Weights of a small GPT-style language model, trained from scratch on English Wikipedia.
Size: 10 layers, width 512, 8 heads of 64 (1 for keys and values), vocabulary 9377.
Training: a variant of Muon for these matrices, 430M tokens, 6655 steps.
Each number is 128 + 32 x the weight over the matrix's rms, rounded and kept within 0 to 255. Layers, rows and columns count from 0. Numbers have three digits each.

# layer 5 MLP up, 1536x512, rms 0.0448, rows 112-133, columns 448-511
165168171164166134091114113121136151160092147135180105111079155092104117115194094174133127177140093123093165143083094112121129147135078126191138145153189136119136162082103131120152130098155119
108143133101109141179117152134074126156176113147133098157185061150113091093109172063163107120125094143136144144160131161127125149122134164068119165179076155132166136133111093095186087142203112
168125127132105127187110121135093122164104099102104052173173153149130161138078094133125168144098129096150122095117136105127089169177110128124116173156103167184139135150112144083134157114116121
094188135100174200123124163187162122164226156110139128230132125165146099116168162096096114118117126096141118107094172101130098123115098086165090102124062135098171137112096126128181093161079131
102128144145096128163116142153160145156110125140132144124150119113126181121132117135195160164159145167177156141121084138108161124128224129117126059143133124111081125122173127112068134116142117
121122100084126109148133169176113156101102139189126114125066107125122147074140093170097106115145161146165131079112142210110094099081193183112025118136139158220183116121140112097144102103069090
166106172155130111111131141155093113144172087180111119135127113105155081184159154134091113111092141159148152069126160099105108138161100112130066076145128130123144106122127138120168109097072124
109149114111142123101198162112139101151130122112143138129091103077115088166113122196119126125120117078122088122082133129150156117124145119126083148128113154096091095179137133121095125125143174
121143138142140150152108140141139137106182130151124156134122150151125148142117148185164094168127130121093127134091134132119164168148142162160135096142133131100155095135138130107134098154146113
182155147147081112083151137073150167122173128122108103156091136145147079179116114187161148161122130134094114138131136115139137152137135127175127205117186116084177111157125141094162159077117149
122205170101143098137119091117113192117077116094102097130163164076132126099114182166135132104177099129136102168162183138116146085133157145156139146121153137104067080129094157117105120220100070
153183171099152116170161166071138132182174143170096153161116106123124140121194110071131175116143093118124136131111189105121123097105112125105071038160152133077149062146109134115143060161083058
156134141110133168143126160131143103132105143132139091117119127093109128161157134145127129125148121128134139098093089115126129137132134151158099117132128131122143081105127151122122120096118112
216117155144145077120142169153108124159149076153149069082139058131141155120109119107060174128135123125095123131143100111091101103145161090116124138136148171184118159135148134144096067061163108
149130147128122113096163144079117148107155174117107106153092078144135142168148107137215162111135089125125146115104135130138107145157161142165152118128135160125152160112149116119157126102112105
132121073120102126116152092131156144146095124113054142107076128086125114093132123159110138165107115128116113105053132133162099173157165159113100172125148148113089116158177127077171128095152144
103175146128159138113106212120196158121101150153088148178158114059123153109093103092159168094109066155154163106139186111149153080143117129109070138163194130149118119146106173133122091152102161
115123134120144093097116045160151130127156126155186163175122181130128100192150143053184126233094099131093149115077094139094062143078112196130183119162068107124158125165158096111093122087119068
176127064100120130134151123125068137130142108098130122128142191113101093156072129105167134132122160077105100140120109096119087142150079162127169142115139118142140116163154142093143108072141137
129154145135140130195143155102174088137135124090120099184123090056135096142130091102096093192122104120198141103108153129128124102152155142116111152150111147132167107143172175162140090196118130
090152204120140123173173124101139142094194122102096113078174101114165181141144173164032131060168160107082124120141096181118163129134137128147145084150146153108096112103120150142058123077140118
150073156112159175122195122097055144100189169056109094175118125127152122157162129112142137047131069107114147150200138104081126159168146115108035119136120113171130096113114141126171094165100125
# layer 5 MLP down (transposed), 1536x512, rms 0.0877, rows 112-132, columns 448-511
163119180132111191134157117168145158148173110146149163090176135083105093122127143082145048134190093148102119133178170146165134070164147083139110177065105099112113138121108126104101186077101142
202179143128124073133149109070149135116098047084153160152187100178085139099144146175109100116110113116125113113108172162160123191154108104101104129177030148125090196129106149169072137113159113
105146080130125127080130155108175087123075105116143072141163130158105120114176133103183140107092134160158119112104129143122096112104130096137205081183136110082114117103147154157131104101108187
085163160108128209156169166095038096069098171222073131154070152139114067137126068136169121098157118143132097100109172149176128104152131150123180174103136111105113121102139115130175176145109166
123120137093144089181079057111156114158122089126119135151147148159120069120127128114117098071098141138108098120139170129080149106111133073133160104103122169119134098132155124120115120146092160
131167150136077113121150120073177160171113143100178157121131159172193147122119162107119132095098139120157096131153120138035177131147153155093084092159190105080088165073123165170123183149141102
140158116132131154088158119092117162150137161128164060119158074054107147176121105155166094131135090147137161116116160139175100123105154156112162155104162117057122128132116111129132123100122071
131137144100136095069115116189144158080160077135126152124097120150127162151100073122077120133128119150182147154077166096112144077107149159147135119138094148152125147146122129165081158129116120
132130137139171129142194113129097107088125159098123106073176118155130085135123141119149082099121115122109117127132140092164050099126109100092145172111155128115110175132184124125162171122061154
132161186084093133102159125096107097100131129096115119111123120087166070160079136173143135115108169128107142119087130125167132108119148113099150104155147106117124144112065150139129157121096202
166095180176150155107070125040154133061121152094039086123137116134071135106159144096163147117184112107134094084177120131122138183171161124070111096082134121170107118122119119150153120084154166
101111156169104108094086159098083121128145182100132067116100124123074181162065129206135177104103098123098148109138158155130068120096156148106063141121162154113097070110130117171110143095168135
137109157069132147119151131063131152150139126150100106137110125106137124162108096151156143115129107122159135098138193133175140082100108109154161110146092125143126167111127102152102112086114127
159126155160163121144137169148140140161140091130121118126185172092149108093221122131105076083138123140128168115107099116112082069166083175151206098057153134173129105124184115113137114145082148
120051154140113156154118117114176127181109103137115089145165126134115152153144097137112127144103125122113084124110147136125133162140135102138137052088149110125173135148093094153168100125122108
107115155090140152155127093129137182119106146171094154128106163100103169139153111135173103139093038150186151109134155163083142157133148114182155141127119171109098118126168101134080107122140121
099142187116124112120190131132131097139162057201131169116115151087129116237116097102132099094158158168180162105133127160124142128114154161169142193088152127144127140142153103110166145155159098
177118163148125158115153124070128158107104114181108185172115026195110055113133121131123179112181137141144126106108133127147123109101119119122124113136150064164149163102126054200144122165145156
154094131099164179156127121092168077107096123147126136112165077095080122149090169124146098141077126127129141087116102074104164151077150172149155120082086062045125115130161107139148186111140130
133088129129129130119135089098179107119122112173155118125070116116182134113085120198134089108147099124050125156177150122121154152110180171178160168116092118085081101116181079106155158120162135
146085153115098145112119072120077182147158140150128103137175075127125138143115086191099030144149118118089109140157117136148102047115179123178149115124105088097116167094117110118140141127138066